config.toml
head_dim = 64
norm_place = "pre"
tie_word_embeddings = false
parallel_block = false
beta1 = 0.95
lr_head = 0.00671
schedule = "wsd"
Each number is 500 + 50 x the weight over its row's rms, rounded and kept within 0 to 999. Layers, rows and columns count from 0. Numbers have three digits each. The size before them is the row's rms in percent of the matrix's.

# layer 10 MLP down (transposed), 768x256, rms 0.199, rows 43-68, columns 128-255
110:439458496448457498465557414583472529483559497471441499493462485521467497484542504509406452511528546530406522465503448509535587571553423436561521449447464479513499488478540479496534566499577375512442628443584558518505562494539477470514508468463465474447421498530570507539523528524483499423532558455550516516489473571487407527587475442437595528468456541532466479469550492419578499494516
098:479452519534492570530503501433454405485473530470519300565381499475386483494459460532440423506498469562501568484478513556383441436436498511500602513508476412485466497497468477536577490553445458396466519581511572458452514496518474576588513485468473442568458484532429489503577523554560444469552505463524510529517494496460521420498467514556464492490468554523454389578608540460546624532517
107:466430510559485545513542551472514449524574540590526572565435502428474473408577466493491603478536480443444566516518488524536508498493449499526457390511520525407392543530369505573466509471434526576544549521463609492434400516460476515461514515405574474470539485517504478436613474538489509539497506506475432523548550510436486474504428512507569449450350452523476422521554549527486526520454
088:535461458492631448503438524547586468505596521458419508529458419494467492537578372419551431527505467447553569550478530571469546481467565446537509458493467554540536488499506444524605454554465561520564449600503493537512507554551557500521465572533520454577501470522485490530522570548472502560474491530492512452601422484532521446514488493502533533531599553450567495448493473491517495493473
092:546454520484475436518387471420590503572495493441538469468520550457473465549499511494436532486516496470435471489369480572544501522535544510560507553490513550521529480414441442491456438586482484496454494492520461571413394505463504531568527347490484550600480448439460566457477515491416498491420487483546503417601511497535449524564635534493443539535432532534586494452537448506541507528595
087:379557447523526511430430490594498507465579482492467436389456540436535502482478439543482565581484483508569579594490629474517492531492484506454537450459521526598485521473503461522465422418428495540572542554614521473528299475486483512457444506449451512606622540496496556421624467441542547488494462493475502413520483542476562543440481537501524504518437453467581441503452602552540514563550
087:403438495522528514487508598416509470456426527512418388514549527558528488510485525457483482485507535475450577472553480544509466413473475434495487448465502513522465551458522473474444461511437400470448608539508537554496462514472562436482481454495566597430517555472544585550557484485566482405445575529442422579402520493494563455599428395611465467518489493569519529441524463472538528521502
099:536537462502503443463539468545484545479527517444566528540579525468462452499492486485607576498488533456457490478522471594440466541529433526556486510460405528489465536409479428503448497487571431419507566450513555516468520491566503488476492464426450468530477497466403426466531526448560502474468447449458392513481446517493563536509490494541467597487586513533516429445444480441516524547497
105:500615515434433544525513485603466448418559471550513492555536401509532442485564612509473486512415506449555543458557459512456509599436540466529437550441447461512512460490446481552511432438496584546484596444567473600351515546539438564527519495499498563457421555365491538518571539555476482521463441480504467468569512528536424452605475533522550462486453417564519532483469473621511531416493
095:425450513421484451522493476515464486615446543582483443500556537483341536469484541530505538574396411442552551508508516548486481496410545496533520391557481487430603459482462515534542466487466452422477564488473414498476479561500471479512489488571500492527389508499560469480523572479504527527523514533551533480549565521545481475450475438445528438539525464491563500481505494441586483511463
100:595531510415531468595536408455533477484517458502457438479611587545518540563551425450506524417552485529585524488483489425486477493462443588497458509489501546514506447504448493504480459418500540428500564567423407525605404433499475436472511560472581450471473501512529553473475470480584502444476495581481552553525471554523542428518549413518509452402458500487512592440528518473426498498471
091:452546524516511486491463515490468423608519619508480411545535466513532511413563447456535613400535473488426528471533532428486486415480519488432381481374550515449542624491553488384530521544501576517548616460521459586496477561508512492520488493515486378532565492410608523508430481538431425434554500580505425516588516453451506509558628521508427448611523494571539482465478482570423467561417
105:520482572545666510537470558487481506501506406462534543480446455551527553523504458512470543449480480453563498477495627518581439434402442539461448508572462549541489509541472480512519515566513545551480442596498546461568487487611550462453546514503502511505416449448464487480455410445574448573415573551444458507489576510436529450436410499522486427457582383585521543494428510498516512519537
104:453513488576456430453467399523423580504500481529443523518498489527485464481446548470511485488512441589528490483473487536481463447495413480496462617564465430500448570555434503593503494541462560458515499607540559592482399537542489534499555503583569487537451495535516545509526558521465403520464499522474433496510464489494602471563530464509421512396566513491436556532558543490456464514441
089:535555485508516478496512590499516561545541498469491488563465405525476489441474473468517416543533506534512492468557503440431491458545452494486470537452432472450557535516461524486564526479575523549601520536503533551462480460425550520496462522539496421463496411532507434400446470548542511522554544485515472490556566528499441455551483431578469458524453565376445558417423542616476496395520
101:526497552510448434486394543510520446507535409456504542528490491462483460472481472521464518498556460605513442520519545494519531391454529492539561451458531549457463537506620461543502496449502406553581433478490449461406451521471548550555484536504463545485567511650509487523547493372526542448604422541599597512492580425534432479418438517469483551433503575506515511500592534431514488461500
102:583558504489510481470491573526467467534497532571466455567493422522583480430585471560472554486486545431463478496483531492401576537468520466557492520476582521679480481499440488454476454457567478450522453515509559630520534516463539472406515519434509492567434452503489541518400557457431547520574452430466518520502612409532537531443431477556513464444495441547565496449656504597531454474584
101:563445481423454482550477579514469472523546449535517566543483421419590455561510440452509515560485491378572390499420515531481448542426528472546503531564344486390595520539482480529549508513478486472491488558435527452524483452582449469428565477481523463526495457543466467513525449581439509477477448421439511585537564509499515418514521567451409456515482579489570387506534475550574482531503
102:533496506555458520471479505531440621525578434551471621419584523516535523493483472431450586459481444501476563427481458534479460525466523513565553554467433447523507455519498453581453456553429479562533485492564474526417455491424482470473499496526399493484557567441487526435505437459497515622587489488518477498418452513518492462478498427546445475419504464523474498576417482592443514556488
097:454490529544478572490500481487465575532483519553486573549426448470527476550582521541470470558519427554454504440525619453432506533461538577542630511439439508527476529464498516491520528507391631490477454483536443462527474446508432518457528588589474527532558475411501487476468560531419445521555566535563562525551512549556545580509502506543546470474518421473495525488482465520489613524474
098:547502524523534528493479465460527550444476607471553370544457486574483530449527452530548565492531558560542538520479553541482442567488579575445473462392391560470456448496407512576486526525540503412442466501523567565547476374433506545502518540552494553471461471627442475511529488472473553520493464466473427510514604485431420491390464385571555521522513483387500538501518388516546535580537
101:486480439406453513499452540482532511469569566527573525474528581442431452464568501482464476438532548460514490417501499473499531610495541502483402556527517436496476477559528563466534507576541554517523447491489490471410437532508546553439391546457530537566469523495544488385426406526545483591504553586497504554494469479584526474501512463477505456420525414432530571505428481516456473524483
105:554500448458501380492465524521454470604569501490436538483506445564600437502478576411474549449483501508438485570454569458521512494528390525488497443441482486548502573521633414544491427462516567496576612486443454548451616466471578510512465447489516482513445445484506402494492513535495516548425513531469485561523368436556467462518495415402510373500511521522583477444588533499456420413590
100:424416408473536500505554502441532533468441521463533534525433534501439558504580482532498584444496475473552425515537529549481555486393508447491553472540504564466408525472611464427310448555418441511493450516550405463434479445575446522497512534486490454489510492477538414494531456544519454528510565544394515542515444524493648549464390441557474485520491553537488484500480555533449499620579
098:450485471488431404500541462476514535489462496516471457497531508335452510465606412535510574468486497573520478463500561551610504434490566574543487446453457484468507583541546469493532537544484581536497526438512446432473455523521493407521505517489465525510519490466612512486483476501540459491561404396413587470567474391489431478518404545491574573436504489483563539482512482471569593562468
101:604477570400610511507458539501495578439538423474465507521493537511487509506516543523466505487413463548541514505476520510521573482582497469465483511532419564551397443516483481482527436442543416486600547519562401576448522458509567499531502462576506474545538538576587570452453553482544424497580546537457467520444647556491504529468464538537511485548470536497469545477591550541480583450436
# layer 10 MLP up, 768x256, rms 0.185, rows 44-68, columns 128-255
106:554569462527491513446508474402507532497529466454483608485532466383515525546528470450540591468514492501531554396588430583479526541515526526453434524487582549461416504516539555445468538500617468430578496556485521533540451554573516491432535459534462565534495564415416428446639504384459472430513645448511480520557522488450552503498452476493598509486486510461548588481486523515424468476426
112:413531507468505492390454464451443495551549537453539513463428516510504440575585535573511382494520642549602479538419464559480630486606459568460483592463355527500520520515498432461467479533431520531470481444415475446552466544452513533447549393506498498540396459484484538549522500582466512472513511603559562571571564532492500574536484549390571517570526546490502523488477450509470481474532
096:414479626399425511534474535409503520441459414451598495587555510497426603411481559474503509491490526561490362473462501516428498468454399481457422423497570495534540444480548478512521462563575515485464489516377412562466498468503393529498535486506532482555563584418482479557489499541564478456556478466529452550487506526482557613553505509541545477510535466468557523428578516499424522490485
097:508505504541564521505449425586537484519482442526502471590520477503550495533454584488632501540404433550586494506526579484502499488532476510495505374476436453542553402549526466480470523515522506489584492447505531466509543590468543464525514554451518507476466561460498442500454474403532533410532482538529566534538476485368575447447517529518526521506548428558537638523480495439368448515476
088:503513552539601566535496519487459551475391435632570548472527450559469482497547557541525416556501578514400495464545558482579490403544510452499449467569497461518519575545393503573449440534452545499517520509578416475408568499527421483558516505519519508474517476498482510418450493489564478586457511486496462522482510429481466539503519464429490519603495472442481547484516404440420495454437
092:563609487460476511554472456476468519491555487478608662571450533506482474546421434533474477539504506521485501458514515420519440549474490511476538508467551529559475489569456598559497614465554474444493493483516454437412499495464379596576494570541516461572447463557459478516479437602467493522625452501509523444599473443490554521487561500410556435533484464515457438501460485550424477552551
102:470477556539486497584473456470507457415482619474465527499520518497493447518421458440539527495455503524535577587571535520388480547539420506477504542619486424461512597549477462479554497539382533499488471515452483573482494509504615533589495444574516588500527528591477533478539519436586503571529410518593413478440516412542456540475532496515512462484477490459507520442530475434593565512493
099:499525444524509514480391478524538523506443432442493497470455526484558444457500474462394498490549501527401442500458504524632437590496459549495472598563510462542463590632541391548532508529523492490511506435531606423511462477468501486505489522482526486439456449545537422476546543461540459506442618468531514537478496491545521563544568490496437515530484494539536493530537538480491498504470
099:555516440495410538473523528433498520507540455602412554536534524433613410462523434441482527501464507540497513476527608465526495423500402483484543555503545492454416540464558560497489550499517513573489512449459487497572450507526549497480484512490483461529500553532571446576470518535498487485586480542541621509499429478495531473603503547423556573540433466506514534472526447517539616406504
101:483478540470476470507495475498558588566509465421450495514482455505502505465540525516505544573554492541551542491473585348526574621452472539510411522502528548450458552577516516461538536418383470509500544491547589527392496466433569573446508504512481427421549625528491438498547496489517583523513475523541535440440503536513489491545585514486478549509582540472481438522540458484469525497529
099:497522510487494615524439586365522506568452555602431512492422583525427466535397509573409438551429483521536407494536525578482516503510529561469439500480469486557437451534518563576526443496589435506463565541489572503525446516500532603539456589457542496492538480457413581446586509487495543510471502506506509548446537516496492542562478541495465461549540567510555521462533439430522546506539
105:514464440455550522507523465453520523629471518528483433533506525497388570473578530514490467466538522433531410516568565412425479417487515483504526467461429489411464500536560443515454543480488504445498478446400520504547484521479566555515477516532475535557522559472522566541613517508510568421443413474488525598520478581550469540546545475509454498513521602426531557487551528480456495496440
102:471591429439416494469522512591512467480519492536537472469510445495438542426599584497546554460487560480518526451542531467577525499457524450520451555521551519563505540452500542493524540495544393428518502370469569382524482578435518583531480404445463486462493483543516448515398559487443536438499571530516550555574441554434485472505479519563548548477453565591471452513531523477554505414543
103:494445500549520587476473423446512550480493485494493563485545519523585550596505408507463571577520487412438544502514499552509498554528462555557579421480522546508461443495470505471440391473496410468459546458470397422483525517520564473506553481477494525521493539534460532537571573504471484466554438488515492527447432509587506443480513452351527512481566480539532489535525446460502473608465
102:471501511464477522575516508580477413507484483477478527531574414527519500499482496456493469484489486437577589464561525522517434468531446541509467593616536537469528440435529462439466493517399493523458486516507640441425508448385522487442524422579551455499424445543587503473554486522548620428482519476425484552476519412510461569474501495538510515531501376503545434442504544543475461529469
103:507521553541450533480483445507557552527539534487563415578485535461487496455447459573545517457475476407582474472455501427542471478566560531494503620505518477425507543441533559545542557450406477469559516498445532509669493527484451547552363500528518379460439517488528567465531425559502519501510516462478501441549445474477519464520464504510558462482393551435486527564581493557444531537444
094:489456519466480586427486466515532556474472509411457456589430601463491534524482515545485494491595495413442500512494625601544522547527524538452495481573618533491526450417505462561519571524502500475524458461516517421485413532532414503508470522543409440567486544513552598498480518486479480637497512445451611423500582419516486524502517570418574492493541529540486509478551523435531530453539
098:521408537429524624515466556423432453562462575459510546527454472437522559497552523521552435466455405477543464503525487440484524491496488545525574409569580500495452537434537590502451548460501496475487503510519508577450473434554555528623512509522457559601533538410477476531419585517481473541550472547470527482469502489427439452513402564506577506554484444545574546495541466551502417495481
103:526519499398617451564473474491525508415492471449472386481594523430495565464533407425499491431521590468530452492460471499501538463492569467447407624510547490571465534604440499523489558465536510498568460556498546440554437480460514549508422515472553441455445492431495494581421534595509488497422528431412489498497455493516560428538455551534508487541526565508549429512502554605474526527494
103:524419511582443523527566545474589572591533485549497600524489546468456442565511564472544447568426528431443375531475567415521506555519478467617523469510602483486449552504619455545443532473494507483491512516472504481462458475480485477455528450477409582505519464477565500470471490493468485517437536487533476449434458498549531384502485498519453466539508440608494451554454576520432443478529
103:539502414540532457466471553559469517403458465545520420526406519505577474437508566557469514567550482436383419566469534448438459514434531500566463434520525494494446572563518480523583431510456580438566535611528510500504548491525493459439529500557454504511399469487510437537491497490465499497541520377394451512427463572491443554523492529504504521512472531469477431482457553561502536530552
101:542487514507515507459516465552584563465466459521511481508541503460521524554497440439507582538549518544518477476515439484556533483497502517479530535501513469568414562483511554503572501445478534571414504431444528496486477535521453479435444518549440521530483501524558550517568525576433417466494399540557502498543554524468499618469499422493472537450488501501500499492540465570564561455585
101:582574446535543447432500440518501498508538501567518521473528539544484518475519568422545511561477528505483452442452460426480507541614409407501510508378482482575521484494415536546587538533445519471519572506450588514510484445510552494477435474508506492487573532465431570409556404520482542470517566485512525493569515495582433366518555542475564510481516521389567435490470414432471523453435
115:497496558438578556483511537535524459550461598521510482432451573577467504434515532457514472544392528608654540490529523497483487517416465581493465543436555419546420461564475580492503457486583433425531533557522468458568440543518578503597532515565583523433501436478523508481517433461496484539499567558433357518597559485412448518467601547461490508590547506558519507518519532610373463493522
102:471523430555534409458504478501554528532484517557427533537540531487444480513488417491617513456558499447418506540442561577494489422595601481524518460527495561490450484455547396469505505502521469464461466556521482474561593554545514559554490545549493511475516455382428475415407430479458675571536421493485493532499519599519527507517430516538474470528528545520469461418476549400511528552471